config.yaml
vocab_size: 8063
bias: "all"
tie_embeddings: false
init_std_up: 0.0437
weight_decay: 0.0
schedule: "cos"
train_tokens: 124700000
Each number is 128 + 24 x the weight over its row's rms, rounded and kept within 0 to 255. Layers, rows and columns count from 0. Numbers have three digits each. The size before them is the row's rms in percent of the matrix's.

# layer 2 attention value, 128x128, rms 0.178, rows 51-127, columns 0-127
094:073119153120037105146135117148155107203120103157123141114096122142105120115133157135167124113153151149110114149132102126121157110117089152147095132114116111117119129155126108143107099168113164119090084143154124143100132114144133107106107134085115091145138132130121141136138104129113104135128144138137055158155117146150169127097100131104151157132150169143124110096149138149127111149126
100:118131135150151134120069144154162165115096165137059138119126097111136142133156084112133139107125158138125127155136119112137137174164145146135131153137107134104089102105079139099137127130148117142093122128141132097113112156200147124115117134113085128131120097152136126120100086120124163165100116141113118100119113153151140114135142103117135142090074110104166093097127121130188158122140
098:127116152163122115117148133109136136098163133120100116099112153186142132119109146148140130139134121149148143111077129138135151100113136142119141132173179138117116136116104119145071154154127154120116104138144138111158178099106113134096126099138149154163095065157138114096098145117100120161133117105093149171100127084133101166107109151154133100097094154138131131133198155154126151135122
100:144126125127161159138153152123149146150114196138138178117140107155129119095089150158182140121143141138126086145134107097099145165125134120096116153127127100110131115142114120091098133122126081125096122161104149116136146098174121102110170145155146133094139085161139095152132132152115102121103112118165113081140119109100102088131080100079093151139134106106129101120092126121130142108132
092:134162138107162114156138088153123139126149127105125155151089157097145128084143112118113123131154127147114093101099135129154192097111099124159169137164153158108187108132122138156139150106128119115146118126098137143127137150120138140129107116163108092104094164111120140124114112188095130110081156099130185137121138161137145116168130092103129100152130129168166167132155152102123129146131
093:154108127123116129129131128190134112123145088121133103168147148116148155134106056129114149112123157100087126110105110090138093148126113149115096140111128103138114090132124115109150135116106130146163155125132096138099138105186136139125139117163139110105137126081121173150137119135181156089103127106083128116143104145137142109133136128153147066180122163119157109160138124185124154138123
100:108096147155083119125136100116134134128140164150110113103128149163156122171122112081122094113129097149140132152179118107155084149103066127097132139111106128157131096092084123091166093106138117133112140142137145115110121136109161116113117151133116099172102108118128140084140124140124176137160149127156169110157138130112134160153121136109133122102148160103170086089167159151113146128138
117:128117141130158131151128120143129166167196122101170147142135109087136173107109144161094113101089103128127123145105110108137142136168084096140095144113146108111101131138108139144168097108089118125170165096107127116138138140121158124131108190098079126101139136133073118130095072148098118119116136129141114151140124119134122114122104119128172145128121127100190138146117117117119095121145
102:159102179149144152097156122080166136131124146132128120117127098140140140142140164111148143113141113124106171138081142166104130138159135130171137149130133131147146137104119096154135136130118141165107161157132083123145106150114093100096139155087143133119160142112103124076090147107120120106140088141102128169100163103124141088105149177103074099079125109094135130127086144118120132140125
095:090133135081141138144160139095138120133105118098143123145110149149103099124135114117124125098141165126136103085124151135106138089104105157139149156131116170084143134135133145192101088136129114159145092126110139125106204104115139110147151086128113097183110144140136105144131151132138115118106147119152087152124158146132150122128117077164099178068144127143126153138122133115110151133099
104:111162107108133149161128155145109127116159100113189075135128117098134120078148139095142140108112144124094090144111143107151122157110129101102094114111157117119147126166138113170084114164122123117134108162126123157124148094124154137152121120180099077110109148124122113159169112104172139102118141118144107136149130189141142149152108134096126118132152110155138152163106110132155104078150
098:113120100083113110112129110131097133114132145117111135110119094103098142134124130170153138135138148084150084168137124133141160119127126099114101115155135143143087104136098130096133117122117149136106123108138162158155109111126121121065134124071134163182085153116117104085085087167111138155156146150166181150131110106110136154150114149095161170118116135145118119121161090109157116126139
098:136128133167158069109117136126119112132108135087150116183128146112121189109135155107074150117114123122132138168129122169159072147109112131105126130117142134119145143078139192140142147145111084127145132126092084106132098128129120094129178146134105096118129172099133150105093138092128143117129110153129134124161151167136128111107162142122119146083101126127144154113123158139107132168136
111:115128111124149146158146149133117157150155145096129113119115123128106176139123130149095140117135124128091175114157116118096144113142158101142128133130141137143144204139101139071098120091108133112084113101119168137126127121148125118100104154112094187141145100112107107127133097112143121155154171125184143160136125138152148091123100129118121101135131181172098143128165099089144113140087
100:113143090120132132127120114090143126133126091075131145104110122104069112161155134096085102113142200134101146135117146171138145112121156122173114103109129185125104113139121116131149180122158133150111087106119136140144105147141106147119105170070099137126113137107136105142130144131152143131147144154158141145155121110121145108132165123133135128147174116097107112113155117122126148205132
093:115179190101108069122114132161133169141131087113154127143111185130130162147147120128154138105120100117120150129119108139141131131134090198142149175133137140144127135124121103104118139121101112160184147151124141127130148114138105139157123127133126072075079134160137134117139133129126100091133106137134111142149144170086115106101095102107125116137103127149130157086142159146149133141105
100:116097106173146128082144152139135123151145154130137107101144105115102133092137152154179183112122094132137108119106116130132121075125148123128115140150135143117167134125134168129112098119175136151121158123125146145147186125129141148105116119140124127116120160138113143093174098107138120151101115196077109104121115114092094110119116147123084158144104158092126103143091147140167176143113
098:116171100096171121164162110132136128109141159116146127106135129158122139129143114130196171121109163130122161079104143144149129127138103147157127133095127106118133133110156148111116084121075101136109125100134085107129130144121152123124120165149152111114139111147139119129090112119116104127153155156143138152091163116105175100123158123054183120121122112144162169160148114099128091121125
092:091120143188126137135101106140176108152121155134121136098116158111087117156134087093112161163085126140125121166108148131120142144131126087150133107135158113094155122131162121143119146121170122131072115131088125182142077126143122111110111109108108114120133136156110142135140106121116167139124183102120149148105118155179123104080082144136152088141127123155094137136119135102172124123137
093:137099132214137152108153139116140155142177139083148116162106119152119140123156175156127176133127132127168127165142115097134160126126128122159108114163124137090163133103126173106168138122122132159139111125153144131145130125147117121089131117071129114111124132143138125098147115140097131165131092164083136133144145100096126078128159092115138111138127110117121137119080132159140148115181
109:138152135081111137166110084138106147108116166131092127115145093107165140106176149160169124114136093107118155149128092121117121150114160097134120156120153091154149146145116115110111111159159084088123094141122144143130116142145142154139076094114121113096147060119095122130084157144135156132117119057163125112108121166115123131164141148125132164107118142143112162130128151135122115132118
096:154147133167172127113160128213162158122145150146100143176154116133103152107151127140127146114177104115116109144112122150142132122113140098112110134160133134146166127096155098113126128102109153093091075128101163164128114116155137135116145115110082089125111117163113119111085140100125120166118128088117162133119138158145118089084140131111147121129153119118122117125132155083178126119121
099:092149121116123101136111145135064165102148080121138139144115126130122146165094104117139145140118172122130090098160130153113128159158101125132116123109118141114115146111164129129133139103120134144128144093200139131118153081136122111115164177126120190139110107118112089140097088152128126148138156101129082146145159144109078107129120116119170111135096126099118106135154094159094106119099
094:124138153132125107148123144114110194139148153093142121136107130118141156127138141160113135113136102153125158127134112108144163129117081103185097156141123132101135138133159177123134116102085144112139129103143129098114131107148138122121124060075123120126066089143141127134114115119076153140098097134156101153110136120152106121088130140073170147125129133104164161119140161160175152136123
104:125124097127163130109177139148125167103116190156123136119170115096133130112108129146120111162151164119161061131103125132115104146096155130102136084130176122088122094124136124173130119135161171132129124163147125136114127125166134100102161111160158132112139123086124136137144170123098160185089119138108128110170120113122092132113117107145163151118138162145116092148128166136123119126149
108:111132136113144125083090065117139124132099133087134122122116151176132101132115144128115164126143158092118147146147105152101123148153171099170137112128096169117087126122136093161176145128128096135150112125138103136165160139158139090093108160162139146176110141124121133119127139141156157127102150134137147088120097153110112109155125092158202110147114101130144121127134166130102128127163
098:131156188138089111103135153153114138124153130100105120135090140173098160151140146113125142119153097170146089154151123135134117073096099124118094145125129127178150137136106120104101159147151140143141139161138133161163093139126131118099139137116120131123069141132143142141106178138137127128122161117135078131164087165135119108111147083111128144089165159105142103100108140132126175097134
105:088110180134131110141162181130119124116114163126124117120159127130166134144109148146175133087129103087160124157106134142151126143128124121149094111106118134099134132111125113154154114148130096167165119170133112174097085121170144140100089100147120150081147138124110134092088088105141181135128110136128135089129114135108080141138097127118151073153093108136158142147125110132132122151152
095:105095152134167133122124068147155132094118133160100080100172162121101120078118159128170120113106166098119130135092115135135115139147139112121152124122167114126120127171122089167115126138178132097123128162090115112103173137137136157150107156110180118155102129130125143106166115113145146141114123149114114120120128109103170192132147118107129135112132140080111139163135126112156120149166
091:140104123147143147132170120113115185090146180132105093161184135092096156112132174173136138144123120112164123134132137119148130144141119087121143173155157084128138097170097111103118099118153178139162147086133127132112068094119138132144139095100157148109116118098134123111126135143114114143150089135147113128135116110123091106162114119142144147152124171115096154150118146151128158141146
097:132118121128167134122140129131120108100119097134081118172134120084148118137163138065133106157129085117121117123130163146139097130084150059137145108123145114148104130135147100136142160160102141094141150153089140140129141104092109113145144168197124143137134155123121077137137125151151124156134124119086099074095139129126093126132169132102116161163121146109133120136139105101092150157147
101:120111113131183126103153133155071100160154119101130112133108125119124127111181146127131135135140181120118132165135133125133098122136117102118125187117162171160126110098151116110120125117140142140117125050135116128122167082049133152143122097143103128135130100111155143146087085134112109137137147126127151139187116123109098137112140128116122145130172130091126148110153157123092135124102
096:093139119084159095135119143165110142150125132125131152162109127058100177147157111109144136116125153103096147145119117096095121149171062159135136140115092149121117129121187132116120128109117137150115118087135123153141147103124128142166124167134087133108139086122126104104122093146142116118140155146156079113118155151119098099112134149055139112153130131154131145134156146161112144111137
095:111152145079139117155143108154134158140102101129144107114119159118165139092173130099163115104132147134119121087115131110090137158143121159108137133133096134133109135090096122137136112175107110169120088173163077095137125136141143164153125136155114151103108123162120159125156146103134114104146149112129116102085128108085112139162160192132124115117085092156158123142166148107108114111110
099:138152103167105157148142090144144114084110104131152133113144128104103140090134129116123131134131106160189094096145177152159154144127110113105148119162140113151143143185138128105118179094119148112122130116080178174088129076104104134148148141138122146132148106120153130138125130144142142172136139075110128169147151120179113106146107132130125118125115140141081141115112084131106149127116
111:161157088125101124125121132078116134138156117127143128078102124118123147141118159154103122146150134095090218104145130155189136104163146113137153118150150150120123147140127159117129127109153133147146160138085134090128143142159106089147091129082130110170109143136135129124119112105150159131119085145156132165141111115118123110120116088135146098123133151165094170153119105113159101155109
094:122128094115154094137126129164124106138142155135121122103148111071143127115129103103132113153105137127142128138124143105148111100118104151168125138148097104092111171101145122115135172156116130094137118160099180194134133123115122100123107148159172105121153122157108141123110160135095141123154121151117157095129127091082105116123076106130167191160105113138154098119117145175172140127121
097:130137120064120091137140145116131117188098178134117169124154100142165119104092107120121122143118151154109095133135150138094117140079148149132126156119126140135127150118112126109131154116136126143139093121125090123090155150190116118080144082172135141144135128137106127124123145143140112121100089132149159133127143113090129092154072160146172116130107097168147178141167139125118139114144
090:121152130109093110136165158146121126120114156189149118129143114128140113133116106136110172144152161113096069119131141132128132116119092096095089078114134176141133073070123150185149147132136166139114128097176092150125104109101146120147136132155116111149100090122118116093124150110085130118130140118135144082150136134109108163143133168119158101127120105137152095153131152118103115148121
096:140119104135142148157110138133091143161147127143126114137086123135164123125129144120155112141108102124117110114167092095093127151124103175133117164111151135135151181118124176117147103142038143120085107126155112128146174107089141170116146168155137127107134145148102151137135130121139114139106144110139118145108127119161125114131169151157172118120120130149187100165123084119121161114097
111:152137152088160153115150139103129149121160142157120166099146108133160131121142088124117132086131070130138158128123099136143121125120106145127158172161140088147156122121161155099127110113080129134127137120150156107130147085101119138192130107127137065135081121149124169176102097135118100055113111129140133160125147121109083136127135142129108114122114125088165124119124130133143125137092
096:123115133163154144120130083111151097133131111122137075147129147134102123123144111072143173128084109098117205142112114107150173098163139118123125128110135160162093065101168089120153106099124163150109145096121133142143148139087124084154149129103107102122137118093148136136121157159150162106127118164113099163127112123119149138111165133126109146133139125103137165146128147103122155133132
096:171186123087120111155118137172100134143138102108124127159133136112142094089120110104082115127087157155126158097143149122075117154135095107152154134111110127135090128127147105137146162135130153114151123149099137127120147140123125094172165172103099120142146146134129118146139120127135117082139129116145110119150148105112175068101096133097160114143095152145140189121128130096135119156167
095:126122146161113109130137120126120109126165144098092132142126134130198115183136149125147159148103110120142128122135193139120079115095130122103051137137138149112104115152130142107136112108138144141151139094159136079128097097132129138110154103090159102133099152118129065150161108164104140141148129137114124115143157127108096132134113161119149124185103130135100135129144110093161129158161
102:126153106159087155145088132133130121139148173119102183147085138133126187104147140118140149114130134123122129104174140137107126116158131164139123108162120112108125124070139187099122146107135172089120148106119114124126155094119164153127127125116075117124136100181141140167154171130156135111116122148161116146158127124133087087111157121105121121122108129155096146162094136103115098100131
102:097153137136159113115125148091150162145120180119175099127109094130140154110116147113081136117139109123142157132107144184112106097165137118124101082134098129125088116162133131136160087108105128154143105089121144089127086119133132161126138156150143133128113150099141112126168147151141084118177107122181151113146121116148099125164167119113087128147130099131135144112082115138144081147121
102:125107155124147149108138113129106121143142140088134087128110150152145110097113094112123110082110138132182082167142114164174144177121137122097141157132080120147111113138127090120101110176144115127126163061146126109116090156090156115106169119135139115147084146138138099123100129113130099131138146140118109118119130102158139174135118161130094112143191122109150136103088123117147130111140
098:131061131125092103151104129120111129115131141104141144160109112140124101167122096127172120122161137124135083091104126148141122133163122169100056168132153140120156142143104175138147094113139115160110170122141099144107076126152140154125134153159112136181096118131103127132131118153112153133136105113121121132111138122161134108124096152161130142094142099089145141101130067150112155102108
095:153098174143173120135170121149151109135111110173123146136146169144132162080103180125169114108143146140142120144115125138096181164109082146145100138125137117128128144136139120137150103090111158095108138174119138134114115155137108157154121098125157108139121156127127118150163144155092127119137113136114103137165128089132117102089075174134177111108135177128110122166114122143092116134132
099:190097147112123151107104118147112146157150112107077125115118114126178153144134073111100123106103120151151128117181122126101151130111101135150155118112105110115117129099126126133142126133094138163107146077164128140145173152130124129119145092147110132111094105146085132155143169143150139164103141094133165084096117162130136110077141124142113149069119157109156110101095128118117152124113
097:119135117089150113086128115092128160135099120161097110137106167133095125116118110137103124147153102099073152156126117124161149126165108137125094123131086108171200094155138138138137093105164128129160133114133131135096134156133109136133136180071100115104154068109156098135111115121099157104123151105124127110167114145105163107142121110120116118172127117156158120126121100102138150148125
096:143168162116136139175136178155148095190098172098128112127107095107128122115138113103114152127131137128160118113154132124129125116119120089145113111104141128145099133125089140149133163132117084110158095119124098149143091127118154148113122132129133100107115119131158114122103128176152136104138145100159114112136089136110175105102066074101157098139142064135150125120121152106126110081136
106:105125123162130109098139090119119121164151095119129126163133154111149114130142059174114130148116147120163078159111102083159096123148113126128172127094103143140073093157102161153120162124092124113122167120133139149129137134092120107132132123109090093144147138102123112108162097140153126120133166153071096147140127121139133121114082132157115127159127121113191102139147134140136127133164
098:118131114076113122181161093143137144103105114164100153151168119109142105137126135101129122117142156123139153124106127091144157154110103112115154119117207140130133127110073099081107092153141111167109117155133128134161146112143153077134145116097121124106098105135143132123096098104154149163142139127164136143128123122115098103096134159139099103117123097118086110147151147103140166078133
109:114106135175149176130180139140103120140136134147164150130158118089164119134148119138149152177102119125154157119158107092126113162121135151124156093118149105068139136137116128119164154086120155140137148140134115115137131108108127096123119159101142097094145100135101076094113104117150095127127152125081143108154122106126108185119143107123083159140138182111127112131094153147096103134151
104:078111142107086097098116130109127116123166138156152126177118070135135109138115140124121104157123119114132120144105158144138086144141150135121102160152131125156131156121042125098102141117154117134155143132107078126123098111089129150121139124164082185091117150141111138116116128102101093147123165143155138140097111098126140163149105160133129160100106126085127116123132163149148146139156
100:160140153130140127085115073100153165121132139111120126116117148183148064152128121146097139127145119109182112162113127138123112132142135141118128148186123130117135139146133109153141091109127160140150097091098143050127131090171109143104181128123110148160098151104128143139146165078128097107130131105135134154144105112118117107127152178128109115161133121134133136113126075128130125151140
111:152115130111122136134114129123158117132145156154082120112098125140104184102137159084120124105118080118141153109146140096111128065131105118137126129109130110188127143137112129143129096146125163105128146114078187138148142106153158109155151103101105114162109155142131139169127132106119156110082102149149109147158132153125110102118177067160122156135128106181130125135140116138093128157141
100:142121132103128134105143137143188141129118111131132118057153125125121160071140151114107144109134115099140150112128104120131163122139130115158125136093148121184046124135189089128093151159120106124169133108129141151110155110145121140113156094137103151130124111129159142156146146143127142142101090160172132136132116126099096095113148114149107099117114072110142158130116140108123118163098
109:166137096105124140084110120135148153166117109086091110077161154093100112119129096101065139115153105106104120105140134161189150115124155140161135127132106145156124148105147077110123129164128099146115147158144138125125134185147125143098138119135092167117096160116099129155167122123099165112110123138122125123120115131106124115090137120146141126144125134114149128082167099097157173137127
105:116144124131118142152129142117147145101140115148097121149115126131094122105133127162132150126096135136107143149102110137149144182123123140139181162120102134103118058148131128124127115099120087150170120135111110127134130102144110148102109129105129087129086110152164121079110115166146110096149140128193106119144128141153118075147107146100140124141134181132114083124078154157184157120087
096:112138143157097141133051118118185150159143151093172149117116115127108120098139148135090084142110133114102157083107116120094119126160155105128159170154166139131110137103122122141101132089148123123101147126130128079143100123153160127138136090126083096130174108141153150131118106110127198140128124136120110127134128161160120144136170092168117139166133103123103121128122093118129121126127
101:139133115124094158138128088156121170164122131131082100073102092173098138097107122075134123127090116119104144132152160140108133138095112129128146124121177185160080138084117084149105160124146154111129144141113139139144123135141114095113112090152133109158104145128115137163123113148137103129098097135111150110109079144116123102130172076136148088125117145141125143128121143120130176115142
108:099129144132082158134152099119140100125112131144114106117134128159139116143115158089137149116140126142096155130182109150081107113147175139145126114143099153137115139136116109107122126126116099085129118125104148113082142097166106193131077101104123110145104147141158134150131164128174085111180128089105116158090116118143099152171104116137126141176101133146117101153129112170141123146101
108:152175109121157113115108090096101143142090126124144114106123105101133120142117134122114177154107087151097114138126139175113139120104131153168133112110120142125110086121133136158121110142143188099150150112102145074115151149114101096128137164091118097122085140127171134156088144138151075143149098093133099101128124165123163134154173120095133115119132147112154094103108108137125103096110
101:142106153099138126103119117157169140138096140138145159117150096122088182113158136104145133136112128094112100144124134162083154121147116134109129163105129141122117132154156089087120122096130156107172131144086127121124110160168154139146115123103171151172069175134126135116116146106117132060114107155121159125118102143119121117145157144129130121139121143135130114115167117183127124156064
098:124166128196142125147139101147092123144112156145138130139155131118158062119147140145163138111097137122093115128102116158114103117106166138093127144107147149122154142113129082131130102143085100120086116143161097112090132118176121119180151126129107095093163072091109121143118122162176098148159133089124110138145133126146133111159139158119108104134113150120136115146152124135138170128100
106:164151153112128104131114102155141123166125128104137171137117157102142099172140144145116081115126157156149092083153173135152126138120115138119102107162105111092177161147147152132146118121106171145107149098129114101122118160123155124087163142104127120130150132129113117156166134093104138128131151120067088086115133130111150127090128156126169170149146098137133166118116105102145109103167
096:122176086103075105149155104116125134149144158111119133170083114171134155135115172157121157136103132145135097154073106127163136137108156108141138130152149139123107146111122075138116124123134124098118079131088119099149110116125120171128077168086082130067150115128158119135155099090112112144128132130142122146143147124125142139122127166097097112137138124153135134146102147151111117175119
107:141123112100091103152108094126141125113090159123082132133099089107105115071174126103128129135107117126124150135133114128134141155176158169114159140142132145176140142132087139127148117142155123114145126167101111152135126126129140146124143142123087132158162120103131198132166140106081139069100092145140142126084103170103094118129118096148115161146141097158097160149141132118130137142118
106:102083153114086094109134110161093125111156160144110095132125121141128096157137148141101136140169118160123124145084172156130091159135166105122116124108113109136133074170123079123113115128134139105155131118149136115115161110182122078098098142136091130145118127146168153146100125122138167111095114158128102129155130138082163135160133125144140132082136156117126166139137130164089103133147
104:136128118144106133117122102066130144156140141110184128150154164132123122145107138158112136140082105124131123150107153126119110118149127141107123134130100135141107095131088080114142068152146165140139179087122127070127113171194130110121117090155101129110107120131132117115132104121131105106126119098104130167120102145136128093183161147112131134145152158080153128110148133123136071128148
096:116147147099142140119131111124181132161163096145158130140156088105096117137127194131160133135094128109167142134122102113123124091112169139109121135136099121102171121144149132098112126101089171150132103111121128118156153089145138125119038173115103102101142125139138134130122148147152121119134123117136130125145116102111171101167137121096111174125160125133094128169133169160104117152118
100:166139118119097122144098128155140138130116122098118147076169126089085128108108139130146096116119150063104116110160120138140140098131107151125122147104143143135127118116189127123114160155132146092138160149100115128111134141127175150130165117158119104089128161143112143148113097111113150144126116131170101116166154126163141133079107159146127108106125143148106114052163124112089176142126
098:107154120104137085141177101149126141181098153158106086104138123097135196131125114109144145127089168135153108091133152103083097135109132092139112099097166172115098100136101131149122149137160124122125137131107173133119147100119115126115155148166162156134112168147134126145139148106132142150100134135108113090122074164143139108135140122092139134099130140081155132134124169119098141130130
110:131141140101072081174153112147114110125189123152128121144083126143174112136107141160164132107136122138121114141143120136160110171108124150107128145146136137070157094126096166123120133121122103125091124129156117143120131127123115118116125176115111120120153103100084151097154112122101114116138149191121146119098132140138131189127106121085103171117140174114105134149131157142158084117124
095:128139102129146139121156124127157128083142093119137155137150096165153094124136125125151144078136185095115174126109102096104115122145125124156123126136123121120123098111134145117122127143140133142107103175153112084088114081119132124172122138093141117103148104077187091136130074129185115116150142132164129148114161093132108169146101140164124150165138148105110130103118145088146131127122